{
  "num_hidden_layers": 23,
  "num_attention_heads": 4,
  "intermediate_size": 1024,
  "norm": "layernorm",
  "qk_norm": false,
  "attn_scale": 0.125,
  "init_std_up": 0.0236,
  "init_std_down": 0.0236,
  "warmup_steps": 200,
  "schedule": "wsd",
  "decay_fraction": 0.901,
  "max_seq_len": 512,
  "doc_mask": true,
  "max_steps": 3879,
  "dataset": "wikipedia_en"
}
Each number is 50 + 15 x the weight over its row's rms, rounded and kept within 0 to 99. Layers, rows and columns count from 0. The size before them is the row's rms in percent of the matrix's.

# v: layer 10 attention value, 256x256, rms 0.144, rows 55-63, columns 0-127
# o: layer 10 attention output (transposed), 256x256, rms 0.124, rows 55-63, columns 0-127
# q: layer 10 attention query, 256x256, rms 0.135, rows 64-81, columns 0-127
# k: layer 10 attention key, 256x256, rms 0.134, rows 64-81, columns 0-127
v55 104:30 73 52 56 52 36 54 70 57 39 57 63 36 38 73 53 57 55 71 41 52 52 47 54 65 44 64 90 39 60 65 37 37 66 35 33 16 65 34 45 57 41 43 68 37 55 53 46 35 43 64 35 51 32 38 58 28 27 23 66 70 52 12 59 49 47 39 61 18 33 69 55 64 50 68 57 66 79 44 44 30 46 56 30 62 40 49 59 50 48 28 42 44 63 59 26 51 62 74 47 81 48 77 59 42 89 34 60 34 45 65 37 42 55 19 80 86 37 47 38 58 69 52 31 50 80 25 69
o55 099:61 63 49 42 59 47 62 65 46 54 37 71 57 34 61 58 57 72 18 25 70 49 59 66 54 74 62 44 37 52 84 61 34 53 40 68 37 59 61 51 47 44 59 51 59 47 46 63 58 49 23 74 46 49 50 68 50 86 56 48 53 29 34 38 42 58 57 27 63 57 53 40 65 32 30 48 55 49 56 56 51 44 88 68 49 33 33 44 57 57 53 51 50 66 46 68 65 53 42 12 59 55 42 41 71 21 51 40 26 63 44 37 54 39 73 55 47 49 63 54 60 59 44 42 46 57 52 74
v56 100:67 68 57 23 56 21 46 62 56 68 54 40 60 33 43 55 77 47 59 56 51 47 73 58 54 33 48 57 56 43 54 61 48 67 47 52 55 76 37 44 70 26 59 39 42 56 36 85 54 60 59 53 64 66 70 33 43 43 55 65 51 58 48 58 28 58 53 14 27 50 52 70 54 41 58 56 44 26 35 17 49 48 65 40 27 45 60 46 72 54 55 47 90 41 55 50 45 54 63 66 25 65 59 46 71 73 55 64 30 54 56 42 53 35 26 66 45 47 70 57 58 58 62 23 42 56 33 63
o56 097:26 14 40 46 51 60 61 51 51 37 64 40 24 41 78 82 36 36 37 34 38 80 52 62 26 31 41 55 57 68 30 69 57 54 48 43 50 49 64 78 68 22 51 56 55 66 39 26 37 42 23 51 37 53 62 35 76 53 62 44 36 17 65 47 54 47 55 69 58 60 40 49 77 67 41 70 31 47 17 51 15 53 55 55 63 43 60 32 38 44 41 41 47 51 35 69 39 47 31 53 37 39 35 59 35 65 61 49 51 38 44 60 49 59 79 59 55 36 43 46 32 30 35 64 36 55 66 44
v57 100:62 56 64 63 39 17 53 49 50 44 57 52 38 55 61 43 49 64 55 50 25 77 41 61 60 43 63 73 46 75 52 59 52 42 47 47 36 38 41 39 63 29 55 42 59 35 70 62 46 36 47 44 62 58 76 39 54 35 42 44 41 52 61 28 38 32 45 52 54 19 28 52 29 57 55 48 63 53 33 67 33 55 78 49 38 53 37 74 58 42 59 30 33 51 70 67 54 48 32 35 76 44 40 76 41 55 37 70 56 50 40 45 36 53 51 69 51 32 58 68 50 57 45 52 61 65 54 64
o57 094:34 63 48 45 55 49 56 53 33 37 49 76 70 51 50 31 25 40 27 29 71 38 48 66 49 56 61 54 47 60 56 35 39 58 56 32 62 59 53 33 38 47 56 39 61 48 46 62 38 61 45 59 25 27 41 33 34 52 57 52 28 61 62 61 56 40 56 60 66 63 63 48 55 57 62 59 39 30 64 34 35 50 68 50 75 52 84 56 53 61 50 51 26 65 70 72 57 59 87 80 72 35 43 62 61 52 55 40 49 30 35 58 51 74 75 39 69 61 49 47 67 51 67 36 51 58 69 45
v58 098:49 48 65 33 50 50 28 51 48 44 36 34 65 34 42 57 56 68 65 21 72 42 08 35 48 74 20 50 69 14 32 51 48 58 58 54 69 65 34 60 38 75 70 37 62 48 43 42 36 65 25 46 40 46 61 11 50 52 56 49 47 63 51 47 40 21 38 16 62 62 36 57 44 60 39 77 46 62 68 60 62 50 39 43 57 49 58 46 35 50 66 68 22 38 22 47 53 76 42 75 55 28 55 58 41 28 32 67 71 43 51 38 61 34 55 34 45 46 63 63 56 48 32 72 53 55 20 14
o58 090:31 51 36 73 63 69 50 45 28 42 41 61 45 53 21 42 37 27 31 62 25 39 73 42 65 49 45 34 59 53 52 35 54 63 56 62 50 58 66 28 45 42 43 30 62 46 38 43 73 35 42 30 52 52 62 54 61 30 94 41 26 58 74 35 40 52 71 50 55 37 54 44 50 03 61 29 45 67 84 82 58 49 51 28 37 58 55 37 61 51 45 23 50 62 18 53 25 31 43 34 46 69 68 56 42 29 27 40 18 74 50 58 58 47 51 46 58 39 31 45 47 62 54 68 62 61 54 61
v59 098:23 46 61 36 42 56 42 48 48 51 51 45 44 26 68 73 66 41 39 40 33 65 52 31 45 60 63 48 52 66 53 65 93 55 33 64 47 31 50 64 33 69 23 62 57 60 44 75 70 59 72 58 48 65 56 55 50 68 39 50 59 59 32 34 34 70 71 57 66 80 36 10 61 37 37 41 41 49 35 74 11 23 44 41 50 58 28 67 49 21 69 62 50 44 74 67 49 41 60 46 58 93 33 54 12 51 43 43 50 70 29 62 74 47 53 63 77 89 52 50 52 52 43 72 42 46 62 57
o59 099:34 53 58 53 30 35 46 39 38 45 54 35 43 63 49 21 72 62 47 48 66 47 39 64 51 40 47 37 52 84 12 49 28 42 50 67 24 65 33 81 40 48 68 40 44 47 46 60 28 39 46 63 73 45 47 54 60 52 48 50 34 70 56 26 81 49 69 29 41 17 78 62 50 52 56 26 78 18 81 53 62 33 60 55 33 45 66 69 34 60 45 79 39 31 31 60 76 32 62 62 42 19 56 57 46 46 16 65 64 40 49 16 52 56 47 45 27 56 34 74 57 66 64 59 65 46 41 21
v60 097:54 40 71 60 42 45 55 39 66 45 25 63 51 53 60 37 20 23 45 51 78 61 76 48 46 77 58 42 47 82 35 70 56 38 58 57 38 43 47 26 42 40 59 41 43 68 47 28 20 65 44 34 65 73 62 41 58 20 25 27 56 29 41 41 16 61 59 57 67 38 38 51 14 43 33 88 78 56 31 45 50 34 48 68 57 93 48 66 51 35 62 33 45 63 55 50 63 49 47 26 42 29 73 31 55 21 56 53 76 26 34 62 28 76 42 48 48 70 52 81 47 35 41 45 50 61 51 53
o60 099:46 68 55 64 47 61 36 47 57 40 77 39 47 58 12 37 52 59 56 56 32 59 25 44 70 47 56 72 30 42 29 49 50 38 30 45 57 27 79 21 43 28 83 47 51 71 46 57 73 57 44 74 41 36 32 57 46 54 66 59 30 64 34 73 52 42 65 34 48 68 59 38 69 39 68 54 51 61 66 29 61 91 34 63 62 37 62 70 54 58 28 53 63 75 47 55 75 48 53 39 72 39 41 70 40 53 71 55 25 42 54 46 31 73 43 78 46 74 55 41 58 34 55 57 53 43 42 26
v61 102:41 52 46 38 45 49 62 20 44 58 55 71 57 38 62 42 57 49 38 60 29 80 86 64 52 47 84 83 48 71 54 71 39 37 30 42 27 30 34 73 60 78 50 68 44 28 59 72 63 47 55 67 61 56 39 80 40 55 42 55 30 54 61 32 48 31 58 72 27 69 38 52 53 25 41 63 52 60 54 72 68 16 71 42 45 61 43 48 38 33 42 55 51 66 48 42 55 39 57 53 38 61 52 48 41 55 36 62 45 43 44 43 53 58 69 51 50 36 30 46 49 33 32 63 49 73 65 60
o61 099:52 28 62 27 48 48 27 63 44 30 47 43 36 55 79 43 48 30 55 47 57 43 33 10 64 77 27 57 57 58 35 25 65 61 35 63 66 25 53 52 58 37 83 48 62 52 88 57 29 21 24 38 35 51 30 38 27 41 62 41 44 74 47 66 83 68 69 37 50 33 46 41 36 64 42 46 48 43 41 57 24 55 63 53 58 58 46 55 52 69 61 48 67 53 35 17 51 26 54 49 58 50 42 38 59 34 53 77 15 72 44 47 45 54 70 38 40 84 53 53 68 49 61 49 48 44 98 83
v62 099:52 50 43 53 74 56 60 34 56 55 87 29 70 49 47 35 59 47 48 43 61 70 35 57 46 67 25 52 56 47 27 54 61 58 61 61 78 46 78 64 17 55 58 40 70 44 68 52 67 57 21 54 44 37 39 59 32 22 58 65 43 44 39 54 56 40 73 70 73 50 66 30 48 67 52 46 61 78 77 57 48 34 35 61 61 43 37 43 07 50 58 57 27 48 37 57 29 84 18 46 53 48 69 41 37 26 56 72 43 41 72 57 26 57 59 27 54 35 48 25 64 37 40 81 47 40 45 26
o62 090:63 56 54 60 61 60 52 43 78 67 35 55 65 47 37 40 60 48 54 68 38 33 51 17 49 51 54 52 58 51 66 53 44 30 48 44 87 59 53 51 44 48 58 32 66 49 51 55 51 35 56 52 36 69 32 65 48 55 27 40 56 42 38 50 24 79 40 43 55 29 64 67 69 56 66 29 45 57 34 29 59 30 64 28 49 78 78 50 28 70 69 46 36 36 57 54 31 36 51 25 31 46 56 67 40 74 42 22 53 40 31 68 50 79 49 40 23 56 47 63 56 81 47 56 59 46 55 52
v63 090:57 39 54 31 42 92 47 66 54 48 66 32 63 72 28 33 58 40 64 62 14 41 12 35 41 56 15 48 73 23 40 35 69 46 78 60 69 53 56 67 46 42 46 34 41 52 39 50 49 80 55 53 50 38 44 48 35 40 60 36 20 57 41 55 72 54 24 24 74 61 51 51 49 51 43 56 55 57 56 14 64 56 30 60 40 51 37 65 40 68 59 57 24 52 65 31 37 56 48 23 34 13 51 44 67 27 45 53 69 55 44 63 59 49 60 68 43 62 53 50 43 76 61 44 51 53 57 28
o63 090:55 64 32 59 63 53 55 57 41 70 31 66 64 36 41 74 31 50 43 57 46 39 82 39 84 01 83 47 57 67 54 42 55 55 50 83 43 58 61 59 38 50 52 52 74 52 39 59 37 54 54 58 20 27 66 68 61 43 52 50 69 43 52 50 27 31 57 47 07 63 54 41 57 49 45 59 57 54 45 70 60 28 54 21 40 46 54 48 24 70 30 44 31 44 52 70 27 33 28 37 59 63 26 60 51 41 13 47 31 59 63 80 48 42 30 16 56 53 26 51 40 31 78 43 64 39 49 68
q64 099:27 41 62 43 52 67 45 42 39 49 23 54 43 46 69 52 34 24 64 63 50 39 39 64 32 46 45 56 38 33 69 55 62 51 36 64 27 51 52 56 50 62 75 17 47 65 27 73 48 47 31 28 49 35 69 76 60 54 59 53 42 13 51 70 69 46 68 25 40 30 50 31 56 54 29 45 36 63 61 46 59 41 39 31 86 56 63 57 52 34 51 51 32 46 52 45 31 08 69 69 53 50 32 37 61 58 64 44 75 63 49 57 52 19 91 38 54 53 32 54 30 57 43 53 31 43 38 60
k64 095:25 21 54 13 42 46 35 51 52 51 56 29 57 57 35 63 73 60 38 66 50 66 34 44 53 48 55 53 41 54 76 33 61 58 38 66 53 75 50 62 51 58 82 88 83 45 62 66 59 49 47 50 43 61 61 52 54 55 67 48 38 37 67 44 57 36 59 21 16 24 65 35 44 73 53 37 32 64 42 55 65 30 56 52 79 69 59 51 61 37 37 73 30 27 39 50 40 43 29 51 60 43 45 55 81 42 43 38 72 43 10 32 45 45 49 45 40 85 75 38 27 35 20 64 35 29 31 53
q65 122:74 31 37 47 36 45 67 73 53 44 55 73 29 22 61 22 34 53 46 62 34 60 66 34 48 58 58 61 50 59 55 49 62 67 63 69 62 62 36 43 57 33 76 60 41 66 51 56 53 47 64 65 70 59 47 15 41 28 40 74 54 46 56 31 33 24 49 74 77 44 38 67 40 53 91 36 38 31 16 64 38 55 51 37 50 66 44 66 36 53 72 62 70 29 49 41 41 82 33 45 58 61 83 71 33 76 61 22 50 55 53 38 49 65 37 27 44 47 54 55 42 59 62 46 73 54 32 60
k65 114:66 57 16 72 65 71 84 68 44 57 57 51 09 39 38 48 16 56 58 61 57 24 60 64 68 77 49 84 67 60 51 70 67 38 52 70 24 45 49 39 31 35 51 18 35 61 49 65 44 26 40 66 65 52 26 53 22 25 57 70 52 57 56 58 38 81 31 57 59 44 59 32 50 61 63 69 73 50 49 35 51 84 56 61 51 49 32 68 08 52 57 52 54 27 50 66 34 44 38 35 52 66 30 63 68 60 68 82 52 71 41 67 61 49 57 31 34 68 51 72 33 58 41 56 59 37 41 48
q66 102:98 38 44 66 57 55 67 54 51 69 47 44 65 51 48 61 36 42 24 47 47 47 46 68 50 47 58 21 60 55 41 53 48 73 54 34 44 53 52 53 70 45 74 41 32 29 59 63 52 56 64 59 35 40 16 45 63 58 62 49 56 51 34 52 42 44 54 34 39 22 28 40 70 46 34 52 56 58 51 66 44 62 69 36 84 59 28 55 55 33 49 48 33 32 62 29 62 68 44 41 53 41 63 48 59 38 38 63 51 40 50 38 59 34 43 59 57 60 55 57 13 59 44 81 71 71 42 29
k66 099:59 54 79 57 51 52 44 38 45 75 55 54 96 49 44 46 81 39 40 61 43 49 36 62 44 39 67 40 83 43 48 60 45 65 72 25 39 44 57 38 45 62 55 65 71 70 43 51 32 50 42 63 58 80 42 42 57 61 59 38 64 56 80 62 50 42 67 22 82 49 36 53 45 32 33 34 53 49 34 66 13 48 58 57 84 49 57 31 49 78 44 45 27 70 41 34 49 60 59 11 25 40 42 17 76 51 40 46 39 46 28 55 36 36 67 47 58 80 74 46 44 50 56 58 78 69 46 48
q67 109:33 71 57 60 51 58 40 93 57 40 36 72 50 68 59 75 52 58 73 53 54 50 65 71 52 53 38 48 20 70 32 32 55 79 30 37 66 41 64 50 41 37 38 40 19 71 55 56 42 62 44 47 30 30 52 68 61 47 52 41 72 25 31 43 45 43 64 63 27 69 57 31 50 74 27 55 43 73 66 70 44 24 44 56 43 54 63 52 66 42 51 54 40 36 66 76 57 50 38 85 56 61 55 45 38 63 45 76 32 52 66 58 69 49 37 59 76 71 32 32 63 32 24 64 48 43 49 39
k67 103:27 61 38 35 84 48 79 67 56 53 37 71 56 62 70 53 57 52 53 50 81 69 60 75 49 43 56 67 18 56 55 31 73 59 39 09 80 58 60 88 40 66 70 48 49 33 59 36 40 54 99 39 42 51 38 60 64 58 36 30 61 46 58 51 45 41 87 50 45 47 42 59 68 80 68 43 49 60 67 27 42 49 45 31 28 36 67 47 71 60 77 67 49 48 53 52 61 39 68 62 47 41 44 45 56 33 65 63 72 70 65 63 66 32 46 67 60 34 57 72 44 35 42 39 40 38 43 43
q68 100:42 47 53 52 76 27 67 69 36 57 43 66 39 43 53 77 39 52 40 39 26 44 41 31 49 45 69 44 65 39 42 13 58 57 64 71 47 44 45 52 49 47 60 54 39 38 52 55 49 48 50 62 42 55 46 53 72 59 64 28 56 30 44 50 34 57 66 57 59 52 49 19 47 37 37 66 62 37 63 42 54 22 45 43 55 51 72 63 51 65 28 23 61 60 61 14 66 34 52 46 77 29 79 60 47 56 56 15 26 79 65 56 42 41 39 36 51 71 70 22 33 61 27 89 71 53 46 53
k68 097:66 37 45 33 85 60 22 42 45 55 45 54 70 40 55 50 45 27 61 55 39 42 48 66 44 61 56 48 48 56 46 68 58 47 41 40 26 49 27 64 50 24 62 52 34 18 63 72 31 40 43 63 31 82 84 83 59 43 72 63 68 52 27 34 31 35 33 31 57 52 14 43 67 31 32 73 46 32 50 40 49 32 18 36 42 62 55 57 51 60 64 33 55 54 37 41 70 54 29 43 77 23 24 42 67 51 42 54 87 49 49 51 42 43 48 45 41 59 55 45 62 56 39 18 65 52 69 52
q69 106:77 63 33 15 38 47 53 22 31 40 28 75 60 58 47 24 45 55 45 39 77 49 57 41 68 48 57 23 57 73 70 45 47 47 52 53 49 53 54 75 07 50 55 61 58 53 63 58 63 74 40 33 77 79 66 51 50 58 74 51 81 23 36 53 43 63 47 63 55 55 67 60 43 42 63 70 52 64 61 24 66 45 68 56 66 38 40 40 34 50 54 76 01 44 26 08 36 33 52 78 39 48 47 68 46 51 31 70 41 78 42 64 67 60 58 53 32 43 51 66 41 50 39 50 83 53 47 62
k69 104:63 65 50 63 75 51 47 45 50 62 41 56 73 56 44 37 59 68 60 33 58 29 81 55 70 48 41 56 47 47 52 59 29 51 37 57 39 77 48 44 62 36 60 58 38 35 56 71 44 66 52 45 61 81 59 35 65 21 88 29 89 40 44 74 56 55 66 83 45 37 51 45 24 48 78 37 72 66 55 65 68 51 52 59 65 09 45 49 52 26 76 42 26 54 68 65 37 53 58 69 25 37 76 67 59 56 52 52 83 61 47 48 53 59 39 45 41 64 64 43 29 23 54 87 57 36 48 42
q70 099:55 55 47 66 27 37 35 41 39 89 48 35 34 76 35 58 65 38 57 49 51 56 59 47 20 49 08 47 40 37 49 44 79 61 50 67 66 54 44 51 72 42 65 23 46 42 33 45 40 30 34 56 49 59 52 57 48 57 50 48 48 62 63 54 52 57 30 71 45 28 26 69 50 38 24 53 48 54 51 68 67 56 29 23 68 61 43 52 52 64 71 53 38 45 38 52 46 57 60 63 40 33 37 53 40 49 36 37 51 37 36 52 39 67 31 69 42 40 59 21 60 43 63 65 52 59 48 67
k70 105:47 29 48 68 52 40 41 43 49 43 65 66 35 56 26 44 51 63 75 68 35 32 50 47 53 51 34 34 54 32 27 45 49 57 42 70 63 70 45 69 43 49 60 42 46 64 55 24 62 64 46 54 72 79 56 41 61 61 55 54 41 52 56 53 38 52 21 46 39 65 59 66 54 75 27 39 54 40 50 58 38 58 51 34 54 61 45 32 40 73 50 25 53 70 31 45 45 51 52 16 63 55 69 32 19 74 32 40 40 32 42 41 35 42 35 59 77 29 57 65 41 40 41 64 47 37 71 59
q71 101:69 73 37 61 73 50 74 73 44 53 59 47 59 45 46 62 52 83 44 50 44 65 40 30 42 43 61 38 70 40 47 43 43 57 43 22 30 54 49 61 48 54 59 42 38 40 44 48 47 48 70 41 68 47 60 68 34 55 57 78 65 48 69 84 57 60 68 79 37 29 61 45 30 65 72 45 75 48 48 50 34 54 49 38 30 60 69 57 61 41 42 33 67 73 46 44 49 60 44 51 59 48 76 40 29 41 74 58 80 34 29 63 61 32 35 30 49 50 24 42 88 49 66 28 62 44 49 39
k71 098:73 82 40 62 60 69 60 80 35 61 56 75 53 30 21 52 28 52 59 33 47 59 45 27 32 59 85 61 60 45 55 45 60 45 62 29 51 20 29 76 57 53 50 40 52 58 47 32 58 22 51 69 57 64 61 53 31 50 27 38 35 36 53 54 41 58 52 68 56 57 17 58 67 43 82 50 48 53 53 61 66 52 69 43 63 20 45 18 55 59 68 64 43 61 66 42 67 54 46 34 43 56 53 55 44 67 62 67 64 29 44 46 67 50 57 22 64 53 56 67 62 51 71 29 70 43 52 51
q72 106:55 46 76 47 52 49 67 63 81 76 61 42 68 41 35 36 69 77 50 39 41 71 66 35 59 53 45 56 30 27 47 55 50 35 73 28 55 45 38 51 50 67 79 53 35 61 45 51 53 70 37 27 47 60 53 54 47 60 48 62 40 18 05 48 41 41 85 66 50 45 57 53 50 21 41 49 48 64 51 72 51 51 73 63 47 51 58 57 63 38 49 48 29 16 64 25 65 38 48 59 46 57 88 38 56 34 38 26 81 44 52 53 47 34 51 58 43 52 48 72 58 39 63 42 37 60 64 41
k72 105:42 84 63 37 53 58 84 62 36 47 30 62 48 74 38 60 45 63 56 44 62 38 30 43 67 26 22 42 21 30 50 49 37 54 53 57 27 42 23 35 47 40 50 63 41 34 35 44 44 51 60 33 59 66 61 63 57 69 65 38 60 35 31 68 60 84 53 60 50 55 64 49 33 59 52 17 51 38 21 52 72 35 78 61 63 47 50 44 46 59 42 58 17 57 68 48 55 50 65 70 49 57 35 43 62 44 62 45 66 53 38 55 50 40 90 52 59 61 50 57 53 64 29 54 43 53 72 45
q73 106:61 35 39 28 42 86 37 29 53 47 26 28 53 17 49 32 62 56 53 58 49 64 65 47 37 48 43 35 69 63 52 48 62 32 51 82 34 74 67 55 28 50 48 25 68 62 54 45 39 54 32 67 65 61 40 22 30 38 71 48 49 57 55 36 62 51 21 46 51 39 63 88 47 57 35 62 49 64 46 43 38 50 66 46 49 55 05 50 38 45 59 81 46 49 26 72 31 56 35 44 50 37 56 79 28 58 42 44 80 36 64 40 34 35 65 28 48 18 80 34 35 62 62 40 59 47 60 40
k73 102:42 61 32 40 38 75 67 20 41 54 29 46 29 52 50 49 70 61 39 44 37 58 51 67 61 59 41 24 61 57 82 53 50 46 54 49 22 69 77 53 36 41 31 43 48 59 25 56 60 55 55 78 52 34 51 47 20 30 48 13 68 69 49 24 51 55 20 56 56 35 52 60 64 70 34 47 40 44 57 45 49 34 70 30 55 36 33 58 50 43 52 46 50 43 34 61 33 71 55 19 00 46 55 40 38 64 67 49 37 56 41 36 21 37 31 52 36 34 71 56 31 52 71 69 58 33 49 56
q74 099:18 30 65 57 06 74 51 80 62 29 44 41 50 49 59 47 75 40 67 56 69 54 39 48 50 66 72 43 37 41 19 37 59 53 60 22 52 37 59 45 33 55 38 44 68 57 45 48 62 35 53 52 44 46 53 55 66 43 57 37 41 33 46 54 49 53 53 11 54 45 41 53 44 10 36 62 29 43 42 60 69 31 55 70 39 48 61 46 72 51 49 53 64 45 46 72 40 54 35 49 52 67 67 30 43 62 33 42 60 47 39 67 68 77 47 64 52 47 53 60 35 46 49 37 59 68 35 82
k74 103:38 40 46 52 55 79 47 59 57 59 43 42 76 70 19 36 67 46 58 61 55 49 38 60 44 47 54 59 55 85 38 53 43 48 51 31 44 40 36 64 50 54 82 67 52 41 51 70 35 69 30 69 49 32 32 63 57 29 55 20 38 75 65 67 57 62 57 46 46 15 43 42 38 50 66 65 46 50 56 85 59 44 40 62 32 26 54 49 70 71 24 66 30 55 15 90 35 50 53 60 37 62 53 42 27 50 65 48 60 30 63 51 44 13 51 49 16 38 21 49 53 98 56 63 35 75 20 69
q75 102:48 52 45 31 73 73 46 51 44 40 58 62 55 54 59 07 62 69 46 51 50 46 36 76 72 40 56 60 51 26 70 75 32 54 38 54 52 41 53 79 44 71 58 54 39 37 48 64 16 69 38 37 49 52 45 69 34 39 64 68 64 43 58 55 54 30 41 38 57 50 45 65 65 52 57 39 60 13 57 09 47 45 34 55 50 59 64 80 46 25 51 65 67 47 63 68 77 85 42 65 55 34 33 51 61 47 36 68 68 59 34 57 66 56 62 60 39 51 27 48 69 20 08 37 83 54 46 45
k75 104:39 51 73 48 64 48 52 26 59 60 25 41 52 68 53 44 32 56 27 53 77 48 62 45 47 47 50 70 50 53 59 31 56 77 57 49 31 46 54 65 53 54 67 51 44 60 64 51 85 49 80 40 45 51 15 35 35 25 37 37 43 40 49 31 56 53 63 73 50 60 52 78 60 61 55 44 58 36 33 49 58 53 42 25 66 98 31 57 58 15 68 52 35 29 43 42 49 45 43 50 27 68 77 39 53 51 67 61 59 50 44 54 43 61 78 66 67 72 43 55 58 34 48 55 46 53 48 39
q76 108:49 64 39 49 34 64 23 35 24 35 76 49 71 55 45 23 52 54 69 25 46 57 54 67 40 54 67 31 42 48 56 77 46 24 61 39 37 62 35 80 62 41 44 65 56 21 47 29 51 64 45 57 60 23 66 78 13 79 71 33 86 37 55 38 36 34 68 55 79 48 67 47 51 69 53 29 58 52 46 58 32 25 60 46 49 70 39 19 29 50 80 33 48 67 49 60 45 50 41 67 66 52 46 55 52 55 54 54 54 51 54 46 79 66 73 53 32 50 31 32 41 48 14 38 67 38 58 65
k76 103:72 38 45 52 52 51 16 51 56 43 47 18 52 53 78 53 56 48 44 46 60 59 54 55 63 57 37 44 63 22 68 45 37 58 28 56 49 27 16 44 34 26 68 57 70 60 43 39 77 41 77 58 44 71 41 47 57 27 52 48 56 56 50 60 45 61 43 43 76 48 38 63 31 68 49 45 27 57 80 34 54 53 58 50 64 53 00 20 61 35 62 72 30 70 56 60 73 67 53 82 35 39 38 51 40 66 07 51 61 52 51 26 74 53 46 31 54 59 52 24 50 56 62 54 23 42 23 48
q77 094:57 63 43 54 49 29 27 40 59 29 49 42 52 15 41 64 25 48 49 47 41 77 44 50 54 33 76 41 19 65 66 44 33 49 53 55 35 50 96 39 25 32 62 32 66 64 78 66 50 35 63 80 25 52 63 69 48 32 27 34 53 49 74 73 27 54 40 42 41 49 29 47 71 39 57 30 28 66 53 28 42 31 66 67 57 72 44 66 68 40 53 77 47 70 41 41 53 62 54 49 64 44 63 69 37 51 53 39 38 79 56 56 54 56 79 37 59 55 57 38 66 40 41 67 39 47 54 51
k77 095:48 40 41 70 46 48 61 45 45 56 45 42 67 55 57 79 38 27 61 16 45 57 60 76 42 74 48 49 46 31 58 60 54 19 50 53 50 50 66 35 29 41 47 44 70 93 65 47 30 27 53 60 29 57 71 52 28 50 45 62 51 71 76 35 58 59 71 28 62 51 61 68 44 56 63 75 41 44 41 27 37 15 75 42 48 54 40 82 58 78 35 31 54 42 53 24 61 47 45 63 49 18 55 67 52 36 29 49 40 51 64 42 58 28 67 45 63 57 65 58 45 35 51 40 42 42 47 52
q78 103:48 52 55 42 44 37 32 51 74 59 24 71 43 63 70 45 54 66 65 63 29 28 62 47 18 32 28 60 57 55 36 51 56 35 44 51 35 46 83 50 52 27 55 26 43 69 57 37 60 58 49 58 69 57 53 30 41 62 28 47 66 63 55 58 39 64 65 34 32 53 32 52 58 57 53 81 57 61 62 40 29 43 30 68 36 55 39 49 27 71 61 19 32 42 41 35 36 75 48 35 62 08 60 70 44 54 69 63 47 78 47 27 46 51 54 52 56 78 38 58 28 51 62 40 55 72 65 47
k78 102:54 37 55 43 68 28 57 62 47 62 45 35 59 50 47 55 70 64 54 70 72 44 54 51 32 43 34 38 37 24 49 44 40 36 43 64 29 54 68 60 60 69 48 33 57 56 43 27 41 50 47 54 46 60 44 56 52 33 41 69 81 45 56 42 43 43 35 32 50 51 28 74 74 47 38 53 09 61 36 29 54 54 31 44 32 56 51 62 49 73 68 44 45 71 54 73 47 51 35 40 55 40 49 52 29 48 71 68 38 81 25 56 32 65 46 49 25 59 32 74 49 26 61 41 59 36 82 66
q79 108:75 72 49 61 69 10 62 76 44 45 56 44 66 33 23 58 14 28 59 35 41 56 39 46 58 50 51 53 49 24 48 50 48 67 66 52 17 41 57 74 81 34 53 75 49 43 57 60 68 60 51 22 23 38 34 58 44 51 61 58 37 29 30 35 16 68 42 59 41 42 61 32 37 37 48 69 55 30 17 85 75 60 57 67 54 65 64 58 59 39 69 46 78 49 53 53 54 34 25 34 59 49 55 60 40 57 55 44 68 52 68 49 43 51 53 54 78 64 73 42 38 60 32 59 43 58 43 57
k79 111:71 65 59 38 78 47 69 83 46 64 41 43 21 46 25 75 60 37 44 39 78 41 46 49 59 58 70 35 59 36 43 68 51 46 44 41 51 43 56 66 48 35 42 56 46 46 54 43 82 56 43 39 50 73 36 30 49 55 32 47 58 65 48 27 37 70 41 58 39 53 56 37 55 28 45 55 64 32 46 45 69 50 68 56 55 63 47 68 27 42 55 65 57 35 76 43 21 56 30 48 61 47 50 62 70 48 70 47 81 29 89 30 62 46 54 60 74 91 37 59 52 65 35 41 64 61 60 46
q80 102:53 66 34 56 25 33 60 48 37 57 38 60 37 47 47 73 76 21 71 48 54 33 26 54 42 26 35 37 69 35 69 81 69 64 60 29 41 81 61 51 47 41 49 45 37 53 53 49 48 35 51 35 44 59 74 87 35 20 52 68 35 59 31 79 42 88 45 47 25 68 34 50 59 43 23 44 67 31 37 54 24 29 80 69 43 41 71 39 71 52 46 28 21 48 52 37 58 46 48 64 10 34 28 39 75 56 46 54 38 62 30 44 36 65 45 36 55 56 37 51 44 51 21 46 38 71 45 63
k80 094:74 50 85 00 54 45 59 65 72 47 60 63 46 27 57 31 77 43 54 76 57 53 60 59 24 62 42 37 49 35 60 68 37 45 54 62 41 66 51 38 60 75 67 55 23 41 52 68 44 32 51 70 43 55 44 51 40 38 42 58 57 39 51 69 61 52 41 38 53 46 38 36 52 44 71 41 51 54 40 44 39 37 47 66 52 42 69 32 53 48 48 30 39 68 39 50 38 58 46 26 45 51 45 55 11 34 60 31 49 57 66 66 53 66 51 39 66 45 32 53 51 45 59 44 62 40 57 40
q81 116:66 32 41 56 61 91 59 22 31 35 51 51 43 23 68 38 54 50 60 27 68 33 56 51 55 27 40 51 30 48 45 51 22 24 47 54 32 58 60 37 69 49 99 33 58 49 16 48 37 35 45 63 47 38 41 29 18 53 30 74 36 42 67 50 72 27 44 65 41 31 38 55 54 65 54 22 48 37 27 21 68 40 47 76 59 60 47 58 32 58 31 43 30 49 36 48 43 46 03 47 51 42 57 57 26 68 43 67 60 47 31 62 73 48 55 46 42 40 67 70 69 50 70 59 32 32 42 32
k81 112:58 41 44 33 21 67 66 34 43 23 38 38 72 59 48 58 40 65 55 49 41 23 49 43 64 77 54 38 31 42 65 71 42 25 54 66 39 63 57 58 59 23 92 26 46 55 27 46 58 42 53 58 29 63 68 05 28 54 57 83 48 55 65 59 71 28 37 41 67 56 59 62 79 57 66 52 56 41 27 55 47 79 58 25 47 40 57 67 40 21 39 53 57 44 57 51 46 57 50 25 44 50 53 42 55 52 56 62 37 66 40 39 62 53 79 77 44 42 51 57 64 25 49 41 52 44 33 41